Weights of a small GPT-style language model, trained from scratch on English Wikipedia: vocabulary 2048, biases.
Each number is 50 + 12 x the weight over its row's rms, rounded and kept within 0 to 99. Layers, rows and columns count from 0. The size before them is the row's rms in percent of the matrix's.

# q: layer 6 attention query, 96x96, rms 0.135, rows 0-63, columns 64-95
# k: layer 6 attention key, 96x96, rms 0.133, rows 0-63, columns 64-95
# v: layer 6 attention value, 96x96, rms 0.128, rows 0-35, columns 64-95
# o: layer 6 attention output (transposed), 96x96, rms 0.146, rows 0-35, columns 64-95
q0 099:25 55 56 50 59 56 43 47 34 49 55 63 32 44 38 48 54 60 35 41 43 34 34 44 17 53 42 64 45 51 54 65
k0 105:45 33 42 35 56 51 28 40 64 47 50 44 46 57 51 25 38 47 40 49 22 53 43 56 60 38 35 56 39 41 36 61
q1 101:45 50 73 41 24 59 62 56 56 32 50 59 38 52 31 64 77 32 55 72 65 44 34 52 64 46 43 59 40 88 65 63
k1 105:55 47 70 48 42 47 36 52 41 38 61 39 30 46 29 40 55 35 35 48 37 46 55 57 61 30 67 46 44 51 64 47
q2 094:60 64 49 38 62 60 67 38 74 44 22 55 54 58 52 45 48 43 49 53 33 51 53 50 48 40 41 48 35 48 76 60
k2 093:60 48 63 44 55 52 52 57 66 42 53 53 40 55 51 34 46 20 27 70 49 58 67 63 27 47 75 59 43 43 80 57
q3 118:66 45 64 35 44 54 29 74 42 41 35 47 62 52 47 62 60 44 66 42 71 69 51 41 77 59 42 44 47 56 73 38
k3 118:44 36 51 47 37 56 24 40 52 59 58 57 58 37 57 52 44 54 33 40 57 53 56 43 53 49 51 36 43 49 53 59
q4 102:41 44 58 32 72 39 57 41 39 48 50 52 48 60 60 46 69 52 67 44 51 55 28 46 74 58 42 50 59 66 51 61
k4 117:51 48 50 55 60 48 48 33 25 69 79 47 48 40 63 48 53 50 30 56 53 76 35 64 54 48 50 44 54 62 55 80
q5 103:48 36 49 67 54 48 35 43 46 45 54 57 38 50 47 47 69 51 44 57 63 63 47 36 59 68 47 35 62 50 52 45
k5 105:44 45 55 84 42 45 38 43 51 63 39 40 46 52 25 44 42 43 56 72 74 63 32 36 34 45 39 21 51 52 51 59
q6 098:36 55 64 49 30 56 35 46 36 34 55 54 52 78 69 24 71 58 46 53 56 48 37 54 53 48 72 38 62 61 46 56
k6 098:35 42 47 60 31 38 57 34 50 71 55 31 60 55 39 65 53 63 50 87 46 45 47 63 69 54 90 45 52 43 56 42
q7 099:65 44 51 47 34 59 64 48 46 64 56 50 45 48 60 36 59 59 52 53 55 40 76 46 53 52 45 68 42 47 56 62
k7 101:60 31 49 48 50 57 42 27 34 40 61 59 59 56 53 44 49 72 31 48 55 35 63 61 51 35 43 47 57 75 32 64
q8 119:38 64 47 55 45 44 46 36 61 61 51 36 58 30 36 28 56 38 42 84 44 44 65 40 49 58 73 49 52 39 45 56
k8 116:36 63 60 44 48 46 46 55 44 39 50 44 37 53 28 61 55 28 48 56 65 60 56 40 47 79 55 47 54 66 50 54
q9 105:51 50 43 76 72 71 62 72 58 54 51 48 53 53 39 57 54 64 40 43 43 60 55 54 31 70 54 57 47 45 42 73
k9 106:51 66 52 38 67 65 50 57 64 35 51 31 56 49 37 49 49 52 30 39 49 62 64 36 61 63 44 57 56 38 42 44
q10 099:56 66 47 54 67 35 58 41 46 57 48 60 47 43 59 52 50 44 59 33 45 51 50 75 47 53 63 57 61 34 55 57
k10 101:47 46 64 60 68 52 53 59 51 55 58 54 48 55 64 45 30 57 66 53 52 62 45 69 61 41 44 73 40 25 39 66
q11 094:52 62 59 33 59 45 52 85 72 25 56 64 62 58 73 55 32 44 49 67 54 51 42 46 52 52 32 50 61 38 56 47
k11 090:57 46 48 64 58 59 53 55 49 40 52 65 66 63 47 31 36 56 48 66 44 59 25 72 42 61 48 43 73 52 50 59
q12 109:58 56 29 64 39 54 35 44 56 49 51 35 46 49 57 42 28 49 75 69 47 33 38 59 31 60 56 53 68 38 53 43
k12 108:51 48 55 56 44 72 40 32 54 48 58 48 37 62 63 48 29 52 44 36 63 62 26 50 67 47 40 60 76 24 50 41
q13 104:23 29 63 53 38 61 57 50 27 47 47 43 33 63 59 55 44 58 68 69 52 72 53 49 32 48 59 71 44 51 56 49
k13 101:49 34 58 47 56 71 35 52 55 61 47 59 33 50 24 53 52 69 51 29 44 48 49 33 41 53 47 51 24 58 48 35
q14 099:36 65 23 75 41 43 62 46 29 47 34 25 48 53 34 33 47 41 54 62 46 31 37 65 52 44 66 68 45 68 58 51
k14 098:39 62 50 41 57 45 41 64 57 56 65 45 54 37 58 36 74 38 76 51 49 33 39 41 36 52 38 62 63 62 50 36
q15 105:47 49 45 51 39 46 47 56 48 50 48 52 61 55 55 64 52 56 63 40 52 68 65 51 49 64 68 28 50 44 55 19
k15 111:60 57 34 50 54 68 28 45 39 34 71 59 49 59 53 54 53 43 69 40 49 49 38 41 71 36 61 46 30 43 41 18
q16 092:56 37 44 35 45 57 48 41 47 61 64 69 67 39 41 52 64 44 44 53 76 57 56 55 65 63 38 53 44 52 47 46
k16 096:56 21 59 44 32 56 60 43 32 48 46 48 53 43 35 66 66 54 48 43 53 46 49 57 55 63 31 60 61 47 45 57
q17 094:37 68 45 29 46 34 57 58 35 46 40 45 45 47 72 53 25 49 40 73 46 46 56 45 61 35 51 45 35 59 77 46
k17 096:52 59 44 24 67 48 50 53 38 41 36 60 66 45 49 64 23 55 52 66 55 44 58 45 60 40 41 42 54 39 54 46
q18 096:53 67 69 55 21 40 33 45 58 48 52 61 56 47 52 38 55 49 55 32 37 57 49 55 67 58 38 43 50 53 46 52
k18 086:33 27 63 52 51 47 41 44 62 42 41 78 65 43 43 70 50 49 31 53 65 48 46 56 45 50 55 50 48 69 48 51
q19 085:76 55 57 49 18 44 63 64 54 44 50 19 63 58 21 59 33 52 41 63 52 44 36 78 57 62 40 59 53 48 32 47
k19 092:47 52 49 54 29 56 55 67 58 46 46 34 55 45 47 29 40 54 65 55 51 32 33 63 85 64 70 64 55 47 65 63
q20 105:57 78 66 75 54 37 50 44 50 57 56 46 64 50 36 53 54 48 37 32 53 26 66 34 50 34 29 56 56 68 61 71
k20 114:57 61 47 52 39 40 36 52 75 48 56 45 61 47 62 44 50 49 28 50 61 47 58 39 51 47 53 52 39 86 44 51
q21 111:56 63 61 41 50 70 44 35 40 55 41 60 71 50 37 47 63 55 49 39 40 35 45 29 54 59 41 62 44 50 35 40
k21 112:64 56 47 39 46 69 37 44 29 40 48 71 54 43 38 52 40 37 40 54 33 20 42 42 41 58 34 63 40 49 37 62
q22 103:40 51 35 47 39 50 37 33 53 34 62 53 54 39 58 57 34 65 54 45 38 50 64 35 39 50 84 45 64 56 38 41
k22 109:50 39 55 56 53 46 51 51 55 38 48 52 46 39 56 47 46 55 50 59 62 48 52 32 71 56 49 52 39 53 42 59
q23 096:71 49 38 50 61 51 51 40 73 22 40 77 52 43 51 42 60 48 47 47 52 46 43 56 56 40 59 65 64 40 48 58
k23 091:49 40 29 44 62 44 68 59 52 28 37 60 39 53 49 49 63 41 27 52 67 60 60 53 60 40 32 64 40 30 60 60
q24 094:50 43 37 48 61 76 14 29 49 65 59 59 44 53 54 55 37 59 48 44 52 59 38 34 46 50 42 49 50 50 65 64
k24 100:56 34 40 58 56 61 31 28 69 57 51 64 56 37 69 33 43 61 62 23 17 51 74 39 39 58 37 46 61 46 58 56
q25 099:53 23 44 28 24 45 29 32 31 50 51 69 50 49 49 46 29 68 55 36 37 59 49 67 48 34 54 48 32 40 54 60
k25 102:45 41 45 29 40 40 53 60 40 44 29 51 61 38 47 40 23 56 45 48 59 49 57 54 60 68 60 54 43 53 42 29
q26 100:71 63 57 44 50 65 54 38 35 52 50 54 73 44 68 63 32 46 59 39 58 67 58 62 43 46 63 68 36 41 47 39
k26 105:34 70 52 32 40 53 60 50 12 64 29 63 64 40 34 36 61 54 38 55 58 40 59 68 30 48 44 62 30 60 31 34
q27 105:35 65 44 41 59 58 40 35 50 56 31 50 45 66 30 48 73 41 44 32 63 55 49 40 47 37 27 68 32 54 54 20
k27 109:27 59 52 40 55 75 14 40 68 49 55 45 39 44 41 33 47 48 25 42 55 46 35 43 28 47 44 67 37 50 73 58
q28 109:50 53 75 21 69 74 49 41 48 53 54 39 60 44 44 38 62 41 37 21 58 57 46 60 40 46 33 53 46 47 51 45
k28 114:53 57 46 35 74 53 79 12 59 42 38 56 52 38 33 46 50 58 47 35 49 64 66 67 32 54 48 56 48 50 44 43
q29 086:59 62 50 62 57 71 53 44 57 36 59 56 39 17 55 49 59 36 48 46 55 48 62 56 45 53 33 41 51 41 56 56
k29 085:68 41 65 53 57 47 60 46 62 34 46 59 48 26 53 52 65 49 52 49 45 39 60 76 50 72 34 27 30 39 43 71
q30 100:73 44 43 57 64 63 58 28 53 54 48 45 46 28 52 46 62 35 36 68 57 42 60 60 43 69 53 72 60 44 37 43
k30 100:74 43 51 53 65 69 50 43 49 55 51 65 35 38 32 40 80 33 50 34 66 48 47 50 75 42 41 51 59 43 56 34
q31 099:55 68 50 35 48 51 59 51 53 69 72 44 65 51 51 59 49 66 37 48 44 38 35 72 44 46 48 46 75 48 53 39
k31 104:60 62 56 38 59 33 42 61 50 48 42 16 49 32 58 54 56 55 40 47 61 36 45 66 61 18 24 78 60 40 48 46
v0 092:38 75 38 52 38 43 60 52 66 76 50 60 27 60 40 47 51 32 21 45 44 38 51 42 58 78 34 53 41 73 50 64
o0 098:47 61 33 54 57 46 60 85 48 53 38 25 53 47 46 60 47 75 70 50 57 67 44 55 61 52 44 36 45 43 52 57
v1 095:61 29 42 35 64 81 58 53 35 38 70 24 41 67 41 65 46 35 56 48 46 62 42 73 53 43 37 38 54 64 58 46
o1 112:49 61 42 43 72 34 76 55 65 49 41 50 54 42 64 41 48 63 44 35 53 46 47 38 40 45 67 75 52 40 49 47
v2 096:37 69 59 53 33 40 50 61 46 60 52 49 61 44 41 42 53 40 28 51 62 27 68 48 66 34 51 39 46 28 51 41
o2 099:61 38 46 60 56 55 63 42 69 61 53 39 35 60 33 56 62 45 55 43 80 58 31 40 52 83 34 44 71 50 47 45
v3 109:52 39 31 55 44 56 74 53 44 50 52 64 54 66 40 53 55 59 49 45 47 40 25 40 56 40 42 52 52 37 47 49
o3 105:24 39 39 39 34 38 34 49 54 54 73 48 50 48 67 49 36 49 74 62 29 45 54 48 59 51 48 49 44 58 50 51
v4 098:48 31 43 62 49 37 58 59 41 50 42 77 69 59 52 69 54 43 57 46 62 72 39 43 76 47 49 49 56 50 48 38
o4 092:53 62 38 60 27 58 26 36 55 46 56 35 64 51 51 38 64 60 57 77 55 40 71 48 52 58 47 50 34 46 41 42
v5 095:43 57 44 38 52 57 28 64 35 53 37 53 49 47 50 56 55 63 50 39 60 38 47 46 67 44 36 30 34 42 51 36
o5 092:44 40 73 57 31 53 59 32 39 66 59 51 45 62 64 30 56 56 54 51 46 46 55 69 52 54 59 37 63 47 37 57
v6 099:45 51 60 38 59 37 39 56 36 30 47 22 39 63 50 60 47 66 60 32 45 40 29 54 60 38 53 35 46 42 38 70
o6 090:58 37 40 46 51 70 60 47 55 53 64 74 50 24 51 59 56 42 32 59 52 55 37 63 36 56 33 69 49 57 39 39
v7 117:61 35 42 52 52 65 62 45 58 31 46 55 38 53 41 65 30 62 43 41 38 41 57 58 46 34 54 46 61 60 44 47
o7 110:50 61 66 43 62 54 51 55 39 47 51 30 41 41 62 35 49 47 47 71 24 55 39 50 45 47 43 60 51 51 34 38
v8 102:47 40 68 57 50 61 56 58 54 57 29 43 53 74 58 40 64 50 52 50 54 29 64 53 38 36 47 48 49 43 51 49
o8 103:32 52 62 57 37 53 47 54 49 62 58 48 34 45 32 58 39 58 50 62 54 57 29 35 29 52 34 39 42 46 47 42
v9 086:36 42 41 60 51 59 36 47 81 42 62 71 45 32 82 51 40 47 39 40 51 52 54 53 57 42 51 46 49 46 65 41
o9 087:54 74 52 60 33 58 50 43 46 41 42 45 79 61 36 28 51 52 63 61 84 44 38 42 60 60 56 56 52 53 45 70
v10 094:63 36 35 64 48 47 45 46 57 32 46 64 55 51 58 49 69 63 75 26 41 32 55 47 49 45 60 41 55 70 29 65
o10 096:37 27 32 56 32 41 41 60 32 57 58 47 30 61 57 56 29 45 50 74 59 60 13 51 49 53 52 52 46 36 52 27
v11 112:46 40 40 48 53 62 48 62 52 23 26 50 51 39 61 50 50 79 85 46 39 43 25 35 52 48 57 52 72 59 32 46
o11 101:67 28 68 27 44 49 60 27 45 59 56 61 37 59 66 45 52 41 48 53 29 43 51 69 50 58 48 50 35 36 59 58
v12 095:69 44 42 51 29 53 46 42 23 44 57 36 37 62 34 69 56 57 77 71 39 55 51 60 55 35 47 38 56 36 51 28
o12 095:36 51 59 49 42 39 81 62 70 49 44 61 73 59 63 41 40 59 39 55 54 50 37 43 64 64 65 60 60 57 56 63
v13 102:51 53 41 46 56 52 43 50 43 55 72 41 55 39 51 61 50 43 53 54 56 74 67 52 57 38 69 47 43 62 58 50
o13 091:61 66 45 51 33 49 59 59 50 37 45 59 72 49 35 44 34 51 48 59 25 51 43 52 43 27 59 73 54 48 36 53
v14 097:53 62 53 52 22 47 28 49 56 60 36 50 49 63 53 42 48 28 36 56 53 56 29 62 42 53 46 74 43 53 41 38
o14 091:52 67 36 69 67 43 49 40 32 53 44 56 54 55 61 45 53 58 43 58 49 33 73 27 73 34 39 16 64 41 52 47
v15 096:54 32 76 66 52 60 37 44 62 43 46 59 57 53 78 26 53 51 38 78 36 54 47 57 46 50 38 58 56 65 36 52
o15 090:45 81 38 55 64 34 56 50 36 74 65 43 46 68 61 45 34 32 78 39 53 37 69 31 41 35 65 51 47 49 55 42
v16 099:67 41 47 56 56 46 44 59 33 65 75 40 54 56 49 43 60 44 60 38 63 68 57 43 61 48 46 69 65 47 44 47
o16 094:64 44 38 40 41 35 52 44 64 55 42 57 64 42 63 52 37 53 60 49 51 41 38 52 50 58 54 40 49 62 21 43
v17 109:61 39 51 44 48 55 43 53 51 34 44 41 53 43 50 23 50 36 66 63 33 61 38 57 43 50 47 52 59 71 35 38
o17 102:40 52 52 47 58 49 58 36 37 58 55 49 56 56 53 64 61 77 35 47 54 39 65 58 45 43 51 70 53 69 65 68
v18 096:51 67 44 48 44 56 39 42 54 71 79 55 67 58 43 53 48 46 32 40 54 38 55 61 30 66 48 44 62 46 60 37
o18 090:58 49 54 57 46 39 68 67 35 40 48 40 37 31 59 37 52 31 56 60 56 34 42 38 64 37 55 75 31 80 62 47
v19 089:65 37 31 50 58 40 68 61 51 38 38 35 54 53 51 35 50 47 63 33 38 55 36 38 27 48 41 45 50 62 36 61
o19 095:31 60 57 14 51 60 52 40 43 48 72 45 61 40 58 51 31 68 37 50 63 68 45 51 59 27 23 81 57 53 39 42
v20 089:51 61 64 56 49 49 43 46 73 60 65 50 55 54 61 45 46 28 50 28 43 58 27 29 64 60 57 34 51 63 62 43
o20 090:51 47 50 57 47 62 69 60 31 45 34 42 47 39 39 53 22 69 47 62 65 20 57 41 59 46 49 59 61 40 22 54
v21 089:48 68 53 47 32 55 46 64 50 60 37 51 34 68 31 29 41 60 51 66 54 65 54 41 55 43 38 47 54 53 24 51
o21 094:32 41 57 47 63 20 38 41 52 62 59 60 39 42 82 59 47 53 50 46 40 54 39 58 44 58 50 22 41 41 29 55
v22 087:50 34 81 72 49 46 47 62 53 33 72 63 47 52 69 70 74 43 52 42 51 43 36 45 51 56 29 43 45 54 55 38
o22 098:48 54 37 51 47 45 58 35 34 52 31 46 48 68 49 37 32 54 64 56 28 63 40 50 61 48 69 49 52 59 44 31
v23 096:68 30 51 35 49 61 52 48 48 37 47 63 42 46 64 45 53 56 42 48 43 60 56 41 47 35 40 50 62 59 30 46
o23 094:31 56 26 53 59 60 43 43 43 59 71 54 47 45 37 44 33 59 58 51 37 32 31 60 66 40 53 65 42 50 40 53
v24 099:51 68 51 77 50 54 58 55 47 67 60 45 76 32 54 46 50 39 45 34 55 51 64 72 45 44 39 36 28 50 59 32
o24 095:64 49 62 52 35 43 27 46 56 34 56 63 37 72 46 62 62 47 45 54 61 24 44 39 57 37 62 68 62 48 55 55
v25 099:42 56 25 42 28 44 60 60 58 40 66 40 55 43 66 29 49 44 48 43 57 57 47 51 51 79 79 48 58 37 62 52
o25 091:80 54 46 55 73 44 51 52 62 54 54 61 70 58 44 53 48 28 54 67 43 36 57 64 59 15 56 58 43 55 60 58
v26 090:34 64 56 54 38 70 64 73 40 67 34 63 50 41 39 71 46 52 62 39 62 48 64 68 67 64 59 61 32 49 50 53
o26 104:52 58 77 67 37 46 45 49 73 41 53 55 47 52 52 67 71 41 38 53 53 57 58 37 46 46 37 08 50 51 85 49
v27 103:70 55 62 23 53 53 53 30 49 55 60 27 66 52 52 51 55 50 41 60 44 56 72 43 61 34 57 41 41 45 47 65
o27 104:53 58 52 86 47 46 69 52 54 48 53 65 55 40 61 49 46 57 38 40 38 48 26 64 34 47 30 65 57 52 38 50
v28 093:45 41 41 50 36 50 69 49 49 44 57 47 53 45 46 40 55 71 66 49 50 61 66 40 52 36 43 58 31 42 68 48
o28 087:68 41 50 59 47 48 59 56 47 59 63 51 36 40 63 47 46 40 47 51 58 52 51 43 61 58 41 37 55 52 22 70
v29 091:57 29 53 34 68 64 53 61 64 48 53 29 43 45 55 34 52 70 49 80 45 52 52 41 52 54 52 45 58 70 53 43
o29 089:49 71 31 46 35 63 66 51 40 38 38 66 59 41 50 47 56 53 48 34 59 48 47 65 25 57 54 60 38 40 51 64
v30 082:40 62 74 58 51 40 71 47 49 33 50 45 58 34 61 45 56 45 48 41 39 53 38 58 58 76 55 50 73 44 50 33
o30 091:68 24 55 38 55 57 38 79 43 52 54 60 35 58 55 57 47 49 54 49 37 42 51 39 12 23 40 46 47 48 53 44
v31 093:55 49 47 56 58 36 69 49 60 74 46 67 46 43 37 57 59 60 43 44 40 45 56 49 60 56 79 52 44 55 58 40
o31 088:42 48 51 43 60 66 43 64 47 24 47 30 38 35 63 36 37 65 38 57 49 63 41 42 51 49 49 35 68 13 62 38
q32 091:55 56 67 63 56 44 45 78 28 42 52 66 54 44 33 41 71 29 59 58 54 43 50 49 72 34 33 44 46 51 66 39
k32 097:70 53 52 56 57 66 47 48 54 43 21 55 57 34 51 59 47 32 43 63 40 44 58 44 69 27 37 45 45 72 62 52
q33 104:34 39 82 45 27 53 51 51 67 59 55 58 33 56 53 28 48 44 52 46 55 44 25 65 56 67 53 30 51 36 63 47
k33 109:66 46 86 45 62 51 63 49 49 51 43 44 37 58 53 76 56 44 78 54 62 58 55 93 61 58 53 31 51 46 53 41
q34 091:76 35 47 38 40 55 38 58 56 56 54 60 43 55 85 53 48 44 54 36 54 37 58 42 46 35 32 22 55 40 70 49
k34 086:71 61 51 39 47 29 62 48 75 66 45 47 66 42 51 43 40 67 50 46 55 45 52 50 50 20 61 29 46 41 50 58
q35 097:74 63 55 56 56 57 49 61 38 47 51 32 55 54 61 57 34 55 52 73 48 44 33 55 38 52 63 40 69 50 54 54
k35 093:53 38 54 63 48 28 65 69 34 54 66 59 36 68 56 53 64 35 40 29 49 20 40 48 60 57 62 40 71 59 43 76
q36 127:27 51 42 60 32 43 58 64 46 58 64 30 29 53 64 48 68 61 49 52 43 50 64 26 60 34 52 41 47 46 66 60
k36 119:51 42 57 59 44 64 51 43 70 45 44 36 47 55 73 55 48 48 43 56 43 58 43 43 51 15 37 53 30 77 41 50
q37 096:43 76 19 54 49 37 48 67 34 53 57 64 64 53 61 56 41 35 64 69 56 59 56 56 39 42 55 50 56 48 78 45
k37 089:60 69 43 21 43 39 38 67 33 25 48 57 52 55 65 54 39 53 47 65 37 42 38 31 68 49 70 52 57 61 42 48
q38 112:57 14 52 41 26 21 57 67 65 63 54 44 60 80 58 67 37 57 50 50 47 44 46 59 35 43 65 38 63 33 24 47
k38 110:65 30 47 61 37 52 60 65 31 34 59 49 44 42 64 52 36 68 41 51 54 51 47 62 51 27 68 47 50 08 38 40
q39 109:49 41 42 55 54 70 66 45 54 49 59 18 15 47 57 46 72 34 61 24 60 42 69 73 57 59 62 35 40 48 51 41
k39 108:56 36 70 54 61 63 69 40 65 42 54 17 32 35 26 60 58 39 57 53 53 44 54 71 46 42 44 66 47 55 68 48
q40 105:45 50 67 32 38 61 57 51 43 61 51 51 37 51 53 50 40 52 55 64 59 44 41 76 53 42 30 67 32 49 46 37
k40 097:35 41 62 27 46 56 58 42 38 47 44 66 46 50 53 48 47 46 31 58 61 46 40 50 51 45 45 53 51 41 56 53
q41 108:58 72 59 51 23 40 50 88 51 29 50 25 67 50 44 66 50 59 60 40 55 70 40 63 51 53 55 46 39 55 68 60
k41 122:55 53 45 68 48 35 57 70 54 29 45 39 51 66 49 72 60 56 51 43 69 85 54 62 63 50 42 39 53 71 57 46
q42 090:42 53 62 63 49 42 49 58 25 73 45 73 40 61 66 43 39 44 67 28 51 34 40 41 60 52 51 43 52 59 37 65
k42 099:44 54 55 51 37 46 30 33 30 68 58 64 53 51 52 54 25 42 58 37 38 23 37 43 52 43 49 43 56 45 35 40
q43 101:62 55 52 46 77 60 54 39 63 24 66 46 52 30 34 52 66 46 15 26 45 48 55 46 36 51 64 55 53 40 58 47
k43 095:41 60 52 55 76 51 49 67 62 42 37 28 51 56 45 42 62 44 42 45 46 50 68 45 33 53 67 58 51 40 66 41
q44 100:59 43 51 76 48 82 58 44 57 53 44 37 34 61 38 35 54 41 65 44 39 50 43 60 26 82 59 44 46 48 69 69
k44 099:47 33 56 51 48 51 43 29 49 33 28 51 24 64 38 49 59 31 57 47 60 52 67 55 29 55 46 35 66 59 62 54
q45 098:72 70 47 68 48 53 65 46 36 56 48 51 55 47 41 56 45 38 59 71 51 62 60 54 49 45 43 48 51 52 39 39
k45 106:65 61 45 53 35 52 43 62 37 53 52 73 50 30 61 44 38 52 45 59 35 50 41 60 37 46 61 70 47 32 41 43
q46 111:61 39 45 56 57 46 60 55 64 43 70 44 52 54 43 43 54 41 41 45 63 19 48 36 52 45 45 52 46 44 64 69
k46 099:35 48 47 52 66 48 53 53 65 44 36 43 37 40 60 51 51 58 51 39 58 46 50 57 72 23 43 45 45 41 60 66
q47 098:42 44 51 27 63 40 71 36 36 44 37 67 28 52 44 40 39 56 40 81 35 62 38 46 52 43 63 44 25 54 56 56
k47 098:28 44 65 59 71 56 69 55 63 37 56 61 61 45 48 34 45 47 41 43 49 51 25 63 61 80 39 50 45 65 52 63
q48 097:82 41 66 53 49 57 46 57 51 41 50 59 71 57 53 67 61 53 45 49 56 66 71 31 63 55 44 42 65 47 46 36
k48 103:79 43 61 54 36 40 53 41 53 53 44 61 67 56 65 44 63 57 70 50 35 66 53 39 63 56 51 46 69 38 32 24
q49 112:42 39 52 48 46 62 57 28 46 34 46 34 12 70 23 55 44 55 65 54 57 51 51 70 45 69 55 59 48 20 55 48
k49 111:55 15 68 35 36 77 35 50 62 57 37 50 22 57 30 44 29 54 67 78 51 52 43 58 31 61 50 47 59 41 46 63
q50 095:47 41 44 59 60 72 35 42 45 37 43 57 41 44 60 41 65 45 51 48 34 69 35 62 41 58 67 60 50 39 43 81
k50 099:52 48 60 46 61 38 21 43 63 60 63 50 54 54 44 23 51 27 54 53 33 44 38 74 43 59 64 47 36 35 47 44
q51 104:32 55 39 67 53 61 49 42 33 69 70 47 67 34 46 56 42 50 48 47 34 33 32 48 75 49 67 45 60 60 40 60
k51 102:48 55 61 49 49 50 31 30 24 52 42 50 47 42 54 43 59 42 36 44 51 26 31 42 60 50 46 60 43 60 63 26
q52 102:62 53 31 73 55 73 52 40 47 61 72 53 54 44 45 43 47 44 47 76 61 50 47 42 42 53 47 60 67 43 42 52
k52 103:59 53 47 68 54 61 43 49 43 61 50 58 38 45 47 59 47 74 39 26 45 25 47 48 50 59 47 67 60 29 50 44
q53 107:72 53 59 36 63 28 55 59 60 36 35 62 54 56 49 38 40 44 51 49 46 57 37 44 48 49 76 76 59 67 47 40
k53 099:44 43 51 60 80 22 67 56 51 37 45 40 59 68 56 50 35 45 49 58 67 50 49 59 45 61 57 46 62 45 43 36
q54 111:34 32 50 55 56 39 56 38 60 33 51 37 44 59 49 46 57 54 28 29 49 48 77 68 36 55 56 32 50 60 62 46
k54 099:52 41 42 67 52 40 63 52 59 56 53 34 65 43 09 39 57 41 48 39 67 37 47 71 72 62 74 41 57 49 44 14
q55 117:30 36 24 37 71 46 33 45 39 40 57 47 46 36 51 43 55 68 52 40 40 46 63 56 50 78 32 58 33 45 39 65
k55 111:32 62 48 48 78 78 48 48 62 76 50 45 61 39 48 63 56 33 64 51 39 51 27 49 75 66 37 55 45 58 71 67
q56 099:58 58 48 51 46 39 48 63 54 54 68 42 33 43 68 65 65 36 61 47 61 51 53 50 56 53 46 32 63 32 74 43
k56 095:81 54 62 60 55 49 40 72 51 61 54 34 54 42 59 61 57 48 31 65 51 46 32 65 52 30 44 41 49 67 57 43
q57 109:56 48 41 59 45 54 53 49 42 55 56 46 52 41 29 55 59 64 44 50 43 65 25 55 48 57 66 38 45 32 40 58
k57 112:34 55 26 49 57 66 62 46 52 43 56 42 58 44 38 53 49 40 48 54 46 35 34 52 54 60 65 31 52 20 49 55
q58 093:47 42 52 49 61 42 46 72 53 46 81 34 54 43 55 63 30 73 54 59 45 65 43 42 93 48 69 34 50 42 56 50
k58 095:50 53 82 58 66 44 52 64 43 46 65 49 60 44 54 69 37 40 51 40 69 72 37 49 81 46 47 47 54 40 49 45
q59 092:48 25 53 28 68 36 53 35 58 62 57 54 36 45 72 49 42 57 59 57 37 63 44 51 48 51 63 33 57 29 46 41
k59 091:28 28 39 49 69 54 45 30 57 53 54 57 52 55 51 43 49 61 47 42 55 57 45 56 48 55 75 45 43 46 40 49
q60 110:77 50 51 54 40 43 34 55 62 45 51 58 59 37 33 56 53 47 44 38 44 66 69 48 44 51 45 46 43 45 58 52
k60 104:63 53 55 59 42 32 31 61 87 30 44 63 46 44 69 44 55 54 43 60 48 56 71 39 43 59 51 51 55 61 58 38
q61 095:45 50 63 60 42 62 47 21 72 52 68 52 46 38 62 43 45 42 45 80 52 38 58 48 76 43 65 23 71 64 47 51
k61 093:50 45 63 74 41 54 44 42 42 44 60 65 60 30 58 52 56 79 56 52 35 43 50 52 45 52 51 31 39 54 61 40
q62 107:67 56 49 51 44 45 55 52 50 75 60 59 52 60 66 41 51 46 51 57 46 39 50 57 54 35 44 64 64 55 57 30
k62 100:81 66 30 62 54 69 52 59 55 56 63 62 40 51 65 58 42 50 34 30 80 40 63 38 44 17 43 41 48 45 30 53
q63 096:60 55 32 52 50 53 33 40 57 30 48 69 54 33 52 55 42 58 31 73 40 44 39 37 47 37 38 45 51 62 55 60
k63 091:47 49 50 52 35 54 54 61 37 50 48 78 64 45 56 67 69 57 36 29 37 49 42 31 41 45 58 27 39 29 59 56
v32 102:44 27 66 62 39 55 35 68 55 63 64 50 56 49 51 61 40 49 60 39 64 30 49 41 45 54 64 52 48 25 49 43
o32 101:55 55 49 45 63 43 55 46 71 33 36 48 45 69 44 25 70 37 39 48 35 50 61 58 47 50 46 67 44 61 73 60
v33 097:63 64 43 26 59 59 52 23 51 50 34 48 64 59 43 45 59 45 48 40 56 47 54 41 54 52 30 48 39 27 39 61
o33 099:32 31 58 84 32 50 55 52 53 56 51 48 47 43 68 41 49 55 45 57 56 48 60 59 53 34 90 41 68 52 62 41
v34 114:54 41 58 57 24 39 53 67 54 52 38 48 55 43 56 39 39 55 64 68 37 55 58 47 59 66 37 52 13 44 54 34
o34 118:48 64 55 51 74 69 53 39 41 34 57 44 51 35 35 53 79 31 33 26 79 48 55 58 51 52 61 58 54 52 58 60
v35 102:46 55 53 50 60 49 69 49 55 57 47 50 76 48 33 66 58 46 52 62 52 46 42 52 45 27 47 51 60 53 35 71
o35 103:50 64 45 46 36 40 23 54 38 48 56 42 43 37 73 37 48 34 40 65 45 35 60 54 50 58 38 45 57 64 39 47